python train.py --n_layer=20 --d_model=192 --n_head=2 --n_kv_head=2 --head_dim=96 --d_mlp=768 --vocab_size=2048 --activation="gelu" --norm="layernorm" --norm_place="pre" --norm_eps=1e-06 --positions="rope" --rope_base=10000.0 --rope_fraction=0.25 --qk_norm=false --attn_scale=0.102 --bias="all" --tie_embeddings=true --parallel_block=true --init="normal" --init_std_qkv=0.0314 --init_std_o=0.0 --init_std_up=0.0314 --init_std_down=0.0 --optimizer="adam_variant" --lr=0.00135 --beta1=0.9 --weight_decay=0.21 --lr_head=0.0106 --grad_clip=2.0 --warmup_steps=278 --schedule="wsd" --decay_fraction=0.654 --decay_shape="linear" --final_lr_fraction=0.1 --batch_tokens=32768 --seq_len=1024 --doc_mask=true --train_tokens=164500000 --steps=5021 --dataset="wikipedia_en"
Each number is 500 + 25 x the weight over its row's rms, rounded and kept within 0 to 999. Layers, rows and columns count from 0. Numbers have three digits each. The size before them is the row's rms in percent of the matrix's.

# layer 17 MLP down (transposed), 768x192, rms 0.0579, rows 469-575, columns 128-191
091:481534521497516511530482477495486488535480480475554485494511503459542472506520476480497530541497481456511472521506552481475474474459482534495467501495507516531478469482471511457466555482533491
125:505500529535463487535526518487542470490494543539489507487523503540518515524495417488468462530546497495506482503485503492510489545478507440520522499484512518484471506495529504496502494518508522
093:474494545503488487496480500485485518534471510487481534515477463511499485526487474502484533475492512473522526508486547508475514476478493483550482498505520490517486499478515526483538532462501489
107:476479534489470495531472516496515484536485490563514456495476487502467495481481456509540494549475443494528506491496531525482517505484543522544479506543465510492465495493497504497492506527578516
108:537475513483478434499555509492509509490489513493478506499523516523441481485499550483465516491468501519526514531500503509508494492556507492502508494507504521500530501511480529495481480532500485
101:459505504552483451483522470530531487472496511496515533500469480485450532461470486519497487486459493518498502502506527522476516491474511511531500461525475483589487508449467482530547530483490523
102:504507495564477517509493474482497513507502501490467509473489488492500502491503504503510521483532509545574506469581491517538503508501563536489519516485511504456499492489494507462450515488535490
115:494502501512537461551486464465509517505472492498523491469508550486515512489494509502534538474455523509512512491505521508526507522481515487479482516510488506477490493503480489518510495521445510
101:512456460504479488470512510522496501481489506493511515445499452535498470456496497514499506511521507506415483522524507515477514482507481500539499455490487480510523523495483509469520534523443485
116:450513453469471491510483497498513492489498513490474538499492483506464533547557527513475512563486498466501456515483494522478540435493493496520497484494498509534511464533505472475439540496515503
092:502505505490499500503507528483461496524505501480528488530526499482493488467508531515464482507487451458505526520486509479505511465502438545470524542496531499469495491485477531436509520473527505
095:489506503501474495500515464506452559480536505532460493490475486479528507513493504515502494520520503494558524512498513517482550469489463514489537501540535528476520517493498493534469500490496508
097:498491469490474526486464518491467532541458514482499514489480515486541500512504520433494547507507504531487517525493482487526529495480482505471497517486490463522502468491468471505526510496521504
105:565479517449464537487513502526508515476519480520471531477519447500522503492540464523490442473509491503519460494478467480517417551541475471466499485504488505521512477491501500534508498507497486
100:553506437457523490494512476506516446508476505487532516506482473488512473528480490514478471528514534538491486499498510483539524533514544531444477475473480519516506479518537519546491532513485456
089:511546511478474506531468485499471475527536504533485493495512484514549461504490441488482512509504493503466518480475507539529495526456505493483512524495549468500480518506484464484485517487511485
103:488500511509483466514490475481509518538484442525532488495518536460515526530471454494528502475477490439506514525558489493472477477454468529487490477555504488485509498512516493499468519501515488
077:469500487518499491510506501480484492488499504481508512493466496517531461498497504487495482542514514489490493525519568484513508362499492504503486624484495523510511466526529471488523579475537498
096:495545537519501506518499509523485455516509471506515470478554502483510498486480498431496529510471498473528533525481474512499540480502489505489535484510481492503508478483518519469539494551521522
127:507471452463463496499469505511521516506468449546494455506480460509514491490511536502480460502505500493486497537497524448546501478496532481520466511508490488500499478509474513500486540502532490
108:495517534495499491506489476520500508477520547515517478459484527516468499483533496511497474527528540452519485514508508513501531469502546526518510458518522509460478486465546535508512506543463490
101:516500509476512502472528475464510531486528483515487532459517479525484510522513547464514519538487536452487490485495492480495486524514501458499511513499472472474456508518514482468518490490458491
116:483536453517532491527481531487521478500535516523527484488513503477520482508472488473525438554493528472521502497501495496495546485517510465506485441476549505506496488532523516515456530516513497
099:511493514507503505477512530486546514453496481509532454500489421492484531491539537499442467478507494500443496530510482521532468476496458476523486526489502478498516482492483481502540525490500564
108:541484519511521466510491506525517485512512468461491455492506528495506536472484506510491500505480487500458550473517497523478503459467531486522491588535464496475495512480509500480479531515509498
113:498498511507498466498503521505520491501512519500484572485512462492581551520527506536533488500467493495447517515456479507508465492498510519500482511535481451517509509495480455434557494429515494
104:515499505533467550489480459502492500539498455489530475507503493452519483538522471514519513502512451579525506449519501503484479508509465509538537512527513531516459516460493562499505510465548497
096:530510490501515486464543532520522457505505481500529510522492493462503468505532505497510476504466477471555510499511519472522500527498559483482465467511459518524532519522520503532506519488468486
104:507482554483462484520512516482483566498495494531515447483492521543533518510516518528499508528496459467510506480509530558488531493445524501468485490501476495483501497477492493484520503493519493
101:454485510538490479494469472471481529498522513486462488484480497482517490496448497510505450484505519518466553525527535524501503474442464510540503491496480468520511468511513487519479567472511459
104:511541532499509481472491489544488471515453508480512542520491494499475458490497502460519455439482483454530527496482481481494509515500495541543491471522496527516500531486522554513519496496462460
117:485527530467536532500536519547529419524502494504517484492499523490502556479486518450524490483493546519464541500499526489450517485470525478485480533532451497495472501529486511522518491515489496
089:503518473492511487512484521473502523466530514514479502501522471524534536536500505510451483557451427475482486523536519546459486478465499534546515504460489501492508518510510468529513521492478504
091:487498516536484512524513492507481496508482505469501522521535532461502559544514483473505520477482482461511508518499464473510534447503476540476507503478545502454485496481502450463468473500510491
100:455468522450512503508495551465525495517468443522496520537504492461494559487498526491519486525479497495463500500499538524525486488509545463480441510477462485520522506491512493527536493545467511
098:483485511505536487500459483502529517522492491498525545509463523467477465475492511540556507478525530508474469461501468519464526521492506563494512467514526480489496515534507485500512510483484492
099:519492499453474516514523492470521492514504551532517488520502460492521512516524500501534527535484509510470542508462516555499489478468513503524515486541460470528460471531538528531535500496445510
091:507490503467477534503506526490540468522483518479495507494533507514500553480504478492515504500476492513524514489512490498562507516491413451474515548482536497517497543510498505464511514493505491
105:475501510527496468525472492518543524491469480493541540521509436453518474465493526468453462504489502513496516503506463490491505526522491491442501464501500490512508502469489490482526531477504465
098:520520481512511505505501460534503480536480465478517469469478490509498486492505476443520505495484506519458514495531509528512521472479530502496486537504480471530457522500503515536515573485572491
100:527500521491486503492514520511490529503446496506501536470502458486496546529472532488500554506487490524535501514496530547493510402559544493516518505490555465484518518510503483485504554452502479
106:478506459504469482471492515508507475488485518498507461457490484523503518519534516476549485503496501494515515524506514502527478543451429491514505483518557494519502476506540506488456510496468506
085:488495521519495486508455525529495534502489489502541495565519503515517516512520518473523457508425503512507439520479506471420454448507505515513487530515501521472469536497532461485514473477515515
122:500530504462530479544480453519534509463521485507479503448493513489490475501542500491511539505498496471500514496526475474503510473495448522508525479502522493545523460548531464508503511523538500
116:485493477499485509489481538505498509455527532491527484482498521486549498509485466519509490497448516523531530484510496476502472494518484499455495514515555448487500484483491526513480526481488482
097:499542491509512527505495491431511506497522539496478538497532488485524515500498491510527489526481502484538522506475452492503487497492514478540521500537479531498518508481498474495474460526485475
091:525549516492507499542498520524491513502510483520475514482509497513501541505536467524522517497485473533483447448488451512511473519484485464490466509466446534483497526489493493472484449454503519
104:501526481455506511523475490521515504487490532469503509503494538476485504473502542513477495491452480522539566463490497427539433494469500510505482570503493495490496504478515498512493521478533446
102:500470496534543479519513502530494514509542523535557476517524510519496493475508465493510507520510476510513447474508503476478505484487516490522522464533503502482478501536482438501513505492519522
102:519503506473476520475472481484483473474514519532519474466490480551490502517552513497494487496511541514486449525531490501504495461507504479502528516501495450502503464494460472446505473503494538
101:495479547473504494501478496505475525503502508501518466528472488494501482465485503488487471504466496519499513510483531498467513526521479487492534530461451500513462454507473515533520546548502478
107:514540479489506459526543483509481521487519509494510515503546494494510457487525517530504477507503481462516464477526482506498530439504493508518509517463532492479487521514492478510510529543476503
095:470548517477467470501512470526483545477501470491485480493484539469507511521486482499524449473500507495530520506502469513505465475506495499514510495545468527500598470495509479495495485514480455
098:480494465487508478494478545531495518506479556522499509509490524481485490477524503537516517472500466535487532531471516505496510449489489523498508537458495481498547524469470537528539527487455497
103:462467433500496507449460475530515464511479499498510478504524480476491483497518539544497478482485516490457503520478510442511477519517508478501518528514516438484509564477481519470494533493486489
091:454459476481490497499512497490518543545497498478469505500538515470471511502503474484492503461504492482535481492481498519471489431490539485530482578531526546497511536509517509534477458499512486
094:539509498473524494482486533559496530527511500539517462531533490496526533483514490515556512484539472518480507484491505510468500519492540530489517487519499515476522515516446503544487485519545491
117:465510541529486484529505483513486504494497461520519422478536519499452504487496475535532527562503483476517483503542501528488528462533486482506535452485528532510527473546471467511531495476506547
096:514536535471457493465510512518487513508477472536513555464533477501475491523492530539496534489539472533541471469513482470505500494544467471491468495533491508529526498492464487500507523499497505
094:509520533493493503518502536500482472479480510538498494498461500496506493533454541519520445488504480531505482540471494526437530464559536520497514512511487495509475504539454507462529507516481498
086:461511498500505476494502459488533527492475468519539530523508466517541523489499501505545491511517484508493512494452489527523430520464497478475526546527483500480500493488428495485536505509491479
097:495509509464566485493550499433513523495451468540542515530488473469493505482479499519491481513524525497495497484539491536511469440523469474524528497483533472534518525518507457516499549468465493
089:473540507502540514468462551469505493493494506497528510532520502481496493446464525486458498497452485470449507495486483511492502469505470525502482515505516448513454493533574489498469504498536481
114:540474505474492516511496501512462484482516531514468547542527501447534494476538475472489528490492470500497513515489523499469476495514477485521499465518517481526522453522485524523491499555541445
092:498472505476427477490537499500494507561537490526471495453525500490502531548480511580595527509492497463495526506509518505486504500532498508514482489495542511503510467541494486486513511472490465
099:488507468477483492528493485502477507500510534548541457514474540482527499521496508486487509537482453489547518516490509538463495491473502491493489465448475490505489471503439506423501537464499496
095:517493473495495514490486484484510489557465457501549474494502493499463502486495513533518467489544494511484511441461516527527470486451476427474490510498466477510481505484511474437487494469506533
111:470501514459522473554537512466534522511479498513490460512494536501507491463483516478491542477520464521531512523486563504507515532496491481493480492517525539503521489504450488489502458510501478
110:452487519498525504498500480504495477458524535500524463498498526546536477494487482500532519526451500462478502515497535528468473510542529463509503497457488473443480505429484518578548471501469496
081:487492487482493463506503486535496503528519485492502495504512508481519477506484488521492500513484509465526520506488540466462485417504507477470498617473529484488494467538523498532483510505492485
114:447485547516495531538497444487472515517496507475504495514533521519489505513491500495504549475491475525526547443531508530472506482502520513443495528463486530496495521505511505458484492494494478
117:522495464523534462515455522498497482492507506470530468494448496491490478492539466494472476503486493482471492494485491496514505478457493493531497511477443546534497531514503532503513556522513461
106:480481496530450507478519480484472470524511529485492492545518439470541523512495484555496476467522527508492489459480537538513517533479525506485517490548496507499557469531512505534517507492470516
117:542512451533450486466492493501458523501526526511488499469505465541535504450493527516526505549453517498479495498490507548491441503463440525521504484538482534539511474513513532474510536488494516
090:475475502488483491518487526510476476519464479461505461434457510488503478508480514527481522522457492497482527517508546558574507473540486532479488508533463505519517507512522465529476487526518502
102:488511539461436514535467558478532513528489535537515478468499487454506495501480526543500496472483458475517505503509524469506514550499502500466533433525508538521499505471459527504521531482462468
082:483462474506464500498480523463495479563499516506525483505567495476520472530498481468518486527491495493497439465511516528476470435476511532496510505524542487495485478529473511476528525499510489
112:552509508496548488476490499512507485516538485509506542477504501498515512484534514481500466458481505516497516493550513490511502503479521501490485508519488500513522502542534496527550520514503525
092:485517427469487495486509538524537514536553476486477430504487452506514490484488463504508529521536523519489511481506522515496509490449530497513545556511466513494464495516459527518507555535510486
093:500515508531487504515499488511490486537500494505488506488520492523537462499474526472520478495456490528516463481471530516510495513478500487533515437473527481511507493489496458506460503538509501
116:480531467519499530472494512461464484491531502493527518492498534505507473491464485524452516510499520509496511488509470503539474501499477512470493516507451513509513487499518484497514507488538520
110:466515508497498494514543520560497451542447510514498479535551468517478502517490530476479444486461494462512479480503528474482526499478531510572536427526513499511512484516479500490497528493477503
094:482496499508455476460481531500501524539511481503510468557535494464471472491493506479517501446566500526495496505483502496539503533492539491504478508476504424500480520475521489498529520484491518
124:480502553514484500491507496483471500527522496487519477479508474476521521464504524478495463521521526514515513490473526465536477495532487458478532522536491496515492466511515488509456490489517439
101:512513498481530532497522482545480506534473499516509505483546541518522481505498472523502473525491544478496486522511505508490440487499495513540497494460524512470517485549489488495455508515523434
117:514536472491481465506483527530497510499486513528489480526487520515574473500497504435475489499477560465522494492483523475485508478500504474472513423501489476474535461502473502487494499510466497
089:533487476458494458504501489480497498500526492500508514481544488481534505465532472519524504538522521507507490530479504504484472378473515494476524613513509506524522490511493513492457489518494493
099:444485508571504511496466464495506515525569548507475517483497539549486479517473497458516483496478488493447478458505483532518522498492529531516508536491443536465498498483507496538489484513522529
100:501497535540511526537474465525523520553491432520504500489472472503501493513530523456492504507480512459466520470543521479502541488563490518522506464502527436482517492513522479493545516500516535
104:525443476529535466507495499525510501487453501490471495493516512443505527517504518515531561469460488467481479480487508490483478502486515495463455535470516519549469521525472477540500516471503511
108:505491499469490515492512492529503496503526451498503504468518510487557499477486544474502516465458536554463493515487521475461483505503495555512523523501523526531514483515513497546530527536480491
104:522518513489463526482462504489515452470484480537471510501481505534513491543480533510493530522513502536481513523476489484473484514509480519515489508516469493513445478492518492553483505556496508
093:498490452494475516502496469529508535477519490530514513472489507478470511470468507484484475511529489511504535559492472509534444452483498477524511549491474499491501521500499478490501503477484489
098:531493481519506515512458488528515518499477504532495521478476472554491480534494448463483496513478515475501491533522491487475526471487467521523493529502507522485466470458515482511489483504540476
079:503494493516501501462505494511416499501479486521473462539484513503539468494533510495519488536504490481501497511539552513480506467525466480525491583443515521473469485490487489467473525510475519
081:485522521574506518506507460500497520497505507511522521482502497500516509485512502533446498518484470498477486476518456508484500424514491523472496543498498483485458504464490501519442506513494503
101:487494466551546487498471519516521483505516523479499470573504503491498475496481478499513503521490482490511465505455530488498502467480535489512472495462494548480508486476470540494483509524501525
085:490512481500507499449507490521517525507505515550502516519522482520516482485492512508491470519520488556453476464512487450503470477525491498477491514487523460458505481467471489483476488510515499
084:486513483442519512510468506493533523515492506505488492535515488497510520508484518447508507513441517511515529506522519487471508518516513502476473479529488525461485456489483491520534444521492501
106:525502466515524509481463496478489497500479473488494533512452490494496518500528486501514499487486521511515545509516503506530492438476547463521489584479544497493544453510500532492547504520496522
107:503530512503431481490432459510498522486500501509483488497496487514459494474497532473536531504516437537480476507448502477506517461487502487513490498513498446484491536516506478469489486506493495
094:523499542485530486516476496451503509477489540506518522509484496510477499533503515501475527466490498511508478513509508473505500484508472516527504515435511495456501535514521483510455486482439484
130:441513494490446460520487534503494506531502494484492523520475517537487476481494474541551503526505460516501522483484456547524477521515547456474498500488485477503496466501506505508501474497500495
089:491495507519516484525471544464538499563456506525475478495493481505467511495497519542498499504511492513490513480480496485538446481508488453465534557486460480548474474525475470496509527444480522
111:471448483512562510535443538536516471468502509491494531482513477496542519473494495471476449508448514454475490542468529533482521440512530482505461499518532506525498487514474498488532530452443473
103:532535477543472475504502471495503505499467542531503518520526506533488513537486508495547477486487471468472465483472520487478510453502506508479510515476508502459504470524537538511520525526494467
089:450481524474512478506463509534504491530469474491519463483463461544511501506479493500492514529537507519494493484528587513521507507548497540483496490520487476548480503558549499489527496521520451
# layer 17 MLP up, 768x192, rms 0.0629, rows 470-576, columns 128-191
116:514484520481538485499460478473454487489474484506492508522519517505470511506502489517462468555499497499496467508492459501500474520489510510530514508516467545493515530459530511513532485536503499
096:509501519527477497496502501505530463460509522489532500508515520443494555433499515489524511467552508523486481520500467504505541502475504496445528507466530516501476522540517523559485475521535484
105:451460488513506463493487469520482500499484487469476527513477517528435499509518473486517500455508527541497503486557442521530499516499436536480469513483501536538517515530502489463505536447518504
099:527527492527474494536493488505550491477509541497534482532483534495515485499504502499508471523484487520511489551514447524531510510515494512488503500506522533542528469488508505547474450496507500
101:496493496519514509531496475488484529489530495536471502546487534499548506528504495485538497463508511519500501547490497473492476505517518484486478491468476504459458521488513473512476463522467468
100:541488468481499491486457518474503487481507532512501515494520519462446465498507484492517508451501490528464514428545488523518492503500461515512476487521510547499516504474549504493506524522503466
110:503468483524494511459466523464454493492524536469502488481531498485512472518461500531485456524524546487529544553465515561511498515472479532512446489482520499534492502514502567509533496505530480
100:522448522516469465484485494494485514475513530484520476510492560497498534535523511508494479506498506514536483488530475492521482511503492524459519467500507523450525460483530520506484492536517508
116:470487473514474507480454443478518493491490500524501528502525511516524506445478488541511525449530569537509514499472542507487511509493478518496520487534500493494476510468462505484496469474493562
093:498513505514512458474464488510461509500494502453480537562521525465490498512496471486504504487513556474513513498536495489507501497488502492530505488502520445541452512499465471508484505497520441
097:521503494526453515511468437466454518495508500504462553472474483488446479513531486499531455483504494533488522538516483493516500515521516562492484493501514564476499469472517527536536496452524481
093:518480500503485516516520469480489461476526483512485496527565494549470454489519431551510496493516491447512491481495490490516488493480488486543491484487491525481500548529516526536505511515489486
107:508517549442495486512496420508517502476519453478478481495526502500487535502555546491514461536512494496492542509520485483508471516473484506553541482510507508477498519475468509546444503466523539
105:492487522496522481495509513487476525514499527501487513508564533479517507492504452532480558492499502494481515461468479498507474506501490547498492501528491535489494501483498533512449500491486556
089:446467494555485503495529452547511521514512490472486483499485526474512493570491507512475501542515485514536501497486441489526491496470458532491487491441482544490482502502565566499440500449548509
101:519477519530506491511531545446503558466485528469480511482526512483494509497475507506475493497556535517539499486500481496450505497502496498437555470497505541501517487500497503479503498476508521
102:505539476474502515531507493494499496460461499498489496509531507519522490545493518478506505469484546519480521502498468553517555494483454498476496499475454505503490515472531488517475532520504429
098:476428521488533510466544489511480483511497505470509527506469490529464468493535455562520500499569503489511483496499498479498511527514462485503496484514469499489512531522480508530550489494471457
122:490481544525526528534524502523462492487475484482511439505482473538493502519537494471513439498531500507522467519509481471520496521502424471467541492478557530473535532470516485540467481471541500
111:485474475514489516476500531510504510494462526506515553487528483466474486495501494527547477510494486501502473484536451525495524500507474504483549471486498503489487500476500460528514503508511471
099:472479515511525504504536533495545524472496535446505475481498489494481495476476477544460507447537463535486467521474520522440505517477521480480515479534509515532569498466510512512494479526525477
109:492471541516478497457468527499525481477452477473475526494508486504488521508518502499491473493564480497516487483528494466527495505489480500492512485527497501465504511504488492554445522528540496
098:498505514525495477480469483427468507432498524539483562505521550461530533536509489528543563483514542481532492468490501478520472506516494511499505506494566515489501508481517535526489486506486513
101:455439470507485481480499516458526498461500520439459497502479494503491529537503475486515467493504484513561520493485516500502473514499493501499521489494501521515534517497449545514484523472537496
115:491496527484537518544541515495446440498501542492496499444499501530544506493484488505490518472523515505530510519453507484515548500497498504471492473476483512493540480510527518514513462512517490
109:507532521519509509552508513487490512489463545539539481492506535498487454539498503500483514476533515500502481560509491502500485496461497494455549500485517527496467504500497500535500439520473504
100:504469467497501504494534469506483512480482526513504539455530480497514510449518479479490541501552490529490497520494479475491471514480475494511537499514541540465457513496497520450525465536504509
104:517477518518510497544507528476536502481491513469493509494538481517505483452503482502482440500501487488511488518479518483503504510551534493487544463541478503473478497480485526512554476497514522
097:504502471524518499528536521504513489517482477497475523529508547487508472515513510524474490501521510524506441449508498521488547476497474481502511493500504530477502473499468465548457525523489533
109:507498522535534483508504470471479478509506510501461499486516507497473520526482474519545477478485484520533463474468529477495500476483501496468569511542542505472551523495482496497497469483531509
114:469477491520466505480522507489518497460508502440496487455470495485492530489521476499460474458553522518518534479509506469499504519452491506551499493488526493512502484489465528488475491486523523
089:465530514473521474542520488471490450523529480498483507503509495526466449486526497483504534470529521491473532503509517529517501506553474496493494497523501528502482492488484507502492498414515541
087:501515504486483509511512509474528522475494486471509507462493539508502525526514501551432487490496538498495515499440492509511525525502536482515519502467504510499514513488486528509477501519548509
099:531498475495466515493494474528497482462512530545470494502551516507477482482530500496470436517520513483523520468499476547502498508524541508515511493501540508479441469526510465531424457529506483
103:501470501457546476483533501517522490516519546462502471487499494496494484523492497529467505462467505508529517514518526534509479529502499513459463487537510497480503485465523509480485505514475574
098:506496480516521538483494504501500522510523522515471510520591520502494484502538524529493476506500525502564494483521493512486529503504509515489489507431474532459450485531511487521484501566488518
094:501524486552515498528505436510496518473557515511486472534491492499500527540508494525475476468507496493498490511557472526465517483505496554496517499537498534474480493476464489517475504481490519
105:507463476484499500538491545469559534477479515516533422487502493503502503529481498525509487517502506483519470501477511503538491513476520520441515489483522510470488498526436493500486457508496523
101:468513514473490495540542464497512477486510501497464484560521503483480477535529532480488485490526468496516501510494526489498490500509450458496488509484519484478500494486523515475489488498489521
096:509498498469508487496506457478532453526474503526488532460489507510494551504512494490498506522511553512522499475509503507555526488478492562454498489513505490472529514509455478455475532498516510
107:553466503507530536540534501497559506473489499469498518524493514511464487493508526476463539495496489540512513518479518480501502498524556513453519497520466565471498504494475494538505466502499512
085:480483508503539523491524514479508482492479522508452498529475491511482451497469495511506501482528489525525501459509528467543503491437499501489508485459475482544504495505457497494489477481506469
109:498474522535451514490502511493434491490462496490536520499506498504483503510506467549494510490523507513514424535462484514483463524519478454450538497468495469492499516456498514504499457518505506
115:526494474493511516545515478510506463478481538514508509513477473482428470516524483498512490497502488499526499516531482520544531524498473471508517501524524537487467501504500524477474447524493492
102:547454497519506510547452481527500487506457522477464447491519500511452469477509486482490486475528500526531508496495462523519477492489511469496478484480513547504482568511470515512520526482492480
086:494493477510464533505514490514549466457504493487509506517501529469502482485506533508480472513538477496538486527551478481506497503464531535473540477499491487552518523488475468490505485537499444
101:537467531513502490493557541481531523500508527526490486497516496429495520485501459535527502482499504513495513531507486477497444527491510492492495524526460543521532469521543462463466450530528495
106:469451571485508463486505484490468496470457541435459451535454519507463525553493458491470474478562496520513463515482488459503494509520513519459526508495475497488512511501539528517498499490507518
103:475487480488497475508515493503496501491450535474483523530505495453493488500478488523496494437507517514552505547456493501519512509494485476489500499515501528524521540534470519522482507483494486
095:508458471501525517522464477536515466470492455498505508504518549515498433500522496512501487528494508501507534476545498533540508502486498482469499511520547515453522503499480475396472480492546492
107:520478522524486520541515494495532479454508499509494541479483479513487523465545455520513483524518487501502484506558482509498524497505502512503544463532491518493538514499501482469509502483532479
098:488458491543478508518496509552501499457504488478493495510498551465475501534521542497467512535505470496505553534537499505533484513447502509445518481452470499508533535492488535530524485511517463
094:556465502535413493516490469499529507518543508485488525471545517474467519485536483473515490477501498491511468492536512499487490497518473481507535508485519574513489518488448485505485496524494490
101:518481554513489501477553514469494494470527508448513512491477507521483497543455448537516428497492503497539514520544544542502520507483453540495520479483524515485524474502504502496498491525529516
096:538484526532498505473485568473503529470508549469513508529490516521491494519505484522515463492467517521503524520479482516530483510491466517482490503487445464511505463491448466533538486530497515
089:516474490513506495544518498477474468466479491471529494483487506484461490510503469507443498515485555518496487512490456554522475502497454462508538500489512539483458528490541540460512484455488501
117:510540532524527481551529549497553485468511516466506495520495460470489508481501477571492527490505485487502486475506454515474538505488522532503524500480500538511497482483479472550474467515535542
101:503521461492447501517485494510483480494497511529531481541533514512514513540521537459508494493490452510513478504530490525509506529534487507469493495480476535476524484424493511527506485540489541
092:512498524475507472525553530499520470490486494473467534511526483563461495468532474504503536442476526507528519477477526531523542530468483481486527511489503505516541509504476485509468492505499485
088:515507492460482475521460501498508494486463543464473484499549517526507466498524511546511475522518518483497484482491495528493465516506536477511505489491498472449489475481469510515457512515496499
105:525494480488479534502446495458487450510507490484522484477474524478482531472520493473499472511532503527491514485430505509513516513506521527510464498443479491471489534475497561517526467499526510
095:551469484489500469515508472498515491491527512489494522536541476507466483503532465496490532503488498483503522581549528461497513513509542503485534486471450504483502492544468515486514460506487496
112:488483538463507566533482499497470475484496511506491455499487522563509506539536537539477514524524496493460510503538415520515503514537470510458518489483462512463540526460514499518510486501485466
090:497528546502478529500497473493527495454463500480544544528480533519507511491457467499479508490515553502558521494507508530497449514542507510490524516484485480461483521474492537510509481515501525
094:547500487526492505508510543493533513465501499478490546514490530485461545540535498507526530501499515496516481512532479488476468499507523511503507509503517500480502507470537466518508503510491453
095:501473515537495500463521495534524512425493535463478513489485482465478516489492477523487517473499483510512511475478523500503483519560503533520556495511535524478503495477504530489453499481523543
112:492421533531517507512527557495534494515487496428527488521510458460521525537477508563501526503501496488535507521530508523517493515461463539489530479497515512474481493504489530523507482516503532
110:470470483486521489527585493497518480498492513464456514520493486517500506482514508491480459492529475534504457516502514487471532526546510481486522498535526493471521524453469499494489511476523473
087:505494464478520503493514512511487466440488491501502484507460485513482546465497510495478505528502523521490493557510477534499498522516480505534505519474484516533542519506491489519529456525518463
103:509472495497500485482508508518519491519484503466474479503521462475490537493450490494513506500512548514534497556469489496500491510469471485506508503513511508521530517465523446541520506534502466
110:520485548472488507519518530546494483431483521496453514502519468528458465473489483474499518462511506513523571505519484492501516514514491445459526492490502494493540533482483482507493478509498446
110:476503554504488495504473523479536525476503530488498522487572498468530531507494461508548469482521503506491499499531485492508480497495451547499517498473512524552520514482514515498458536514496481
114:478532536521488497517519546479490466474505490459518494506486480521482491498473490493462556477514523540521498506572498484493479526525495475484554496453502518492516510498431501556513457470485510
094:507499513540493505493478520514545484467501491470507487500499492557468485474537500493483480524550530484463488455489507478518517534458506497486534473516493488500462504496474552500500488534462537
094:527517511522522487503496492437546495452518497488495509494472488469492526520513485507508491484478510471538434534498493522492497508470505496482536527505509508447497514448528468511455430499516511
091:498483505510492545507542501493526467444502508487489464494475505530491479466536541506474490490522523512522535506468488537499509527522492495476476495487527539461497512492485523498525444496500524
113:486501472520529481503464489453512471492522534467498522465527510498521526495520474496496460471516467548534499521523510497487471535495513488509524495513490481540486542466476516471534477497525500
095:483499491494532528536555499508487506489462477467484513488495507476501498523504466492470486491473496518517523554464489462524492468503484497503498517485512493496566517501533489509520495458541454
097:488505518509513513493467505447488502497498521503515534540487474523476546478515472516478488494527471440514501517485486498497526485503461509523462490525530551489465491496494515526528479526502501
110:469494525525510505513546468500518502520477536542499478496519500512505502519540550470545475514510490488532485526506470492519519478478521492480529471489492511465506461516522573542471476513494528
103:523523507536481493514491459449496498491540559463500522503516486502472505491483478503463547502490434479513498538503537466473518499507482514486521490458509496462513533513498484558506456496469471
094:497501510472521499525522481500568485502502479485484543506539487567488507472483471483506474529488530485462530523553466507475458511555489515511528504576497493474479487507435507520537504510518513
115:499485510513491505494489487499494483481486540468461532490514502513497501534477449515521491495528498525517492472511532525508537517481517560475514493543524525515521482448523486529498510527505501
104:477503541529498494481524511474513515510533537481491508535510531485457490553491525485512465493491498514519514520478507506488477527527488501475488507503506494479502525482492490514494438539508534
108:500465498468479500460467502472488501549533510502471534503524525530498477528554512499530496466495507505529503491486472527476534517482508530511498493535553516476485512474544509509509507543529429
091:501508493514434543469522521487487477497464500495467481484482503503434489492489512488480498472529509504541491496483554500548506514554474501507529500459493489485469501487508542569508526527506519
103:527489461488536503491481504472466486488457527493549484526471511506484489512512517544491472464495547549526522555510523508500449505484447467473473500532528494528516531459504514492502492507513477
101:551495515502517512504531498488478497472445509509479509473507486505497501470491504493501508501514500496514527524476519499504478507472448498544500475475473507501489565494490504493463511515528487
112:487500478506490524537432497456556499475508506514503513502550530502444498535478519540447463515523518479531482512505496513486514492482467530461504476482530509543514496473422500514516499501499509
104:503476502532491536534443441496486488475537550503532510517545520507465518493554464525450497492532507521481447512486487511476517501492472501517495500494471528518472527522509482479493510471514491
108:523487520483485493537509475478475499477462513475509471495511542491497509526563488544519500492543504504556494491496486467507503520529521501482549484525515531497486554493499564509458464492500491
094:540474503469480516466452530504480495465467549472474486480493524534540487484537513511520501491514523509556508473515523486465498511501479499517524477489513468487530506490521483513507518560539509
101:482493510473489459493504498500493503463487507448473495492545469497516506440506498542506549491561519477521510510519496487482531505574527512509538486502512523523553513520457514485461496514524534
076:488521500468493535501518507532549516495514483465481494482530533514487509536536504468517529467496481501479525469505512502506521491506484500532547523463479500514470524495501487524525512525510477
082:555464482467454514501480515476540500504527512489446515492540543534459456566498493523485508518507517503516523504486500502520510505505497476541479474471534519496516494506513482501555500503533483
103:514464536539524485494519475485551493484510483454505516487510462491483542519494494488470507473535482521542480502528520524499485509451516484497555484498503548472512499539454507493481491545517450
082:502506491497508519573511535500511495500479534474471497508498468528542530528491457518486555477509471452494517512492481528416516498527507484517533481487504542510492528495535510539458517516495479
093:495518486525533500539504466529521452485490523515517477501461537548518474472514494531497497502507477543519503507499461480545499494498509526510460473540499482458496527471543511515473500471519492
112:503548530502477504542503464509482507462478531522505510503498502509522514509472494503502506468575483492529478500481495493485497511500507530453507500503514521536497485502495506526511459475520421
110:520460536444531501510490491487479517483512495505469531500492534513488459565525510460528537495491493499522498502560456496490517510507473524471521491510508518483514511520474455495544489489498492
098:505513476488531500535491470473532491499478480515492510518507494504476499464515512485501480493504549527530514513470503493522538506486509528486534493544442501543508499505462550477481497495527519
123:536502503511503492437477527471462548495539505488470532513471507517449527526508473483460460505534495504508510537516522460524506531489498502499509492513477522465504539513513485545534491525508500
087:489510484487493514484463478527535486499487501458505522502512500506505528544516536493486477514540490485512438480537462550529535492481464498494506498525531498504505479488469528484477463523516514
116:530485514511497498508510498522529516451484495489465525523488507544468519506508513528524537478508471533503529508485492491487501508499476504466518507505482532460491515491459526516467490495514498
100:460490536478499523499473518516437452472484508475476493494478508501481485512509493549444467458505552485474515501482519458483522537501525502499495496493477466524517569524471479538508501494520517
093:510516481510521528558540507487499468508534490459486481518528503488547453433514493551491503534490519491479490538576475502498525503476538518515466526499479538507553491508500469506462468532443525
107:502483549504453522472520472493532517493478511509472519498491463466498500515465487460498483471510485528530527482493500484503494523486492463451495478497523496485498541451487551525514468557496478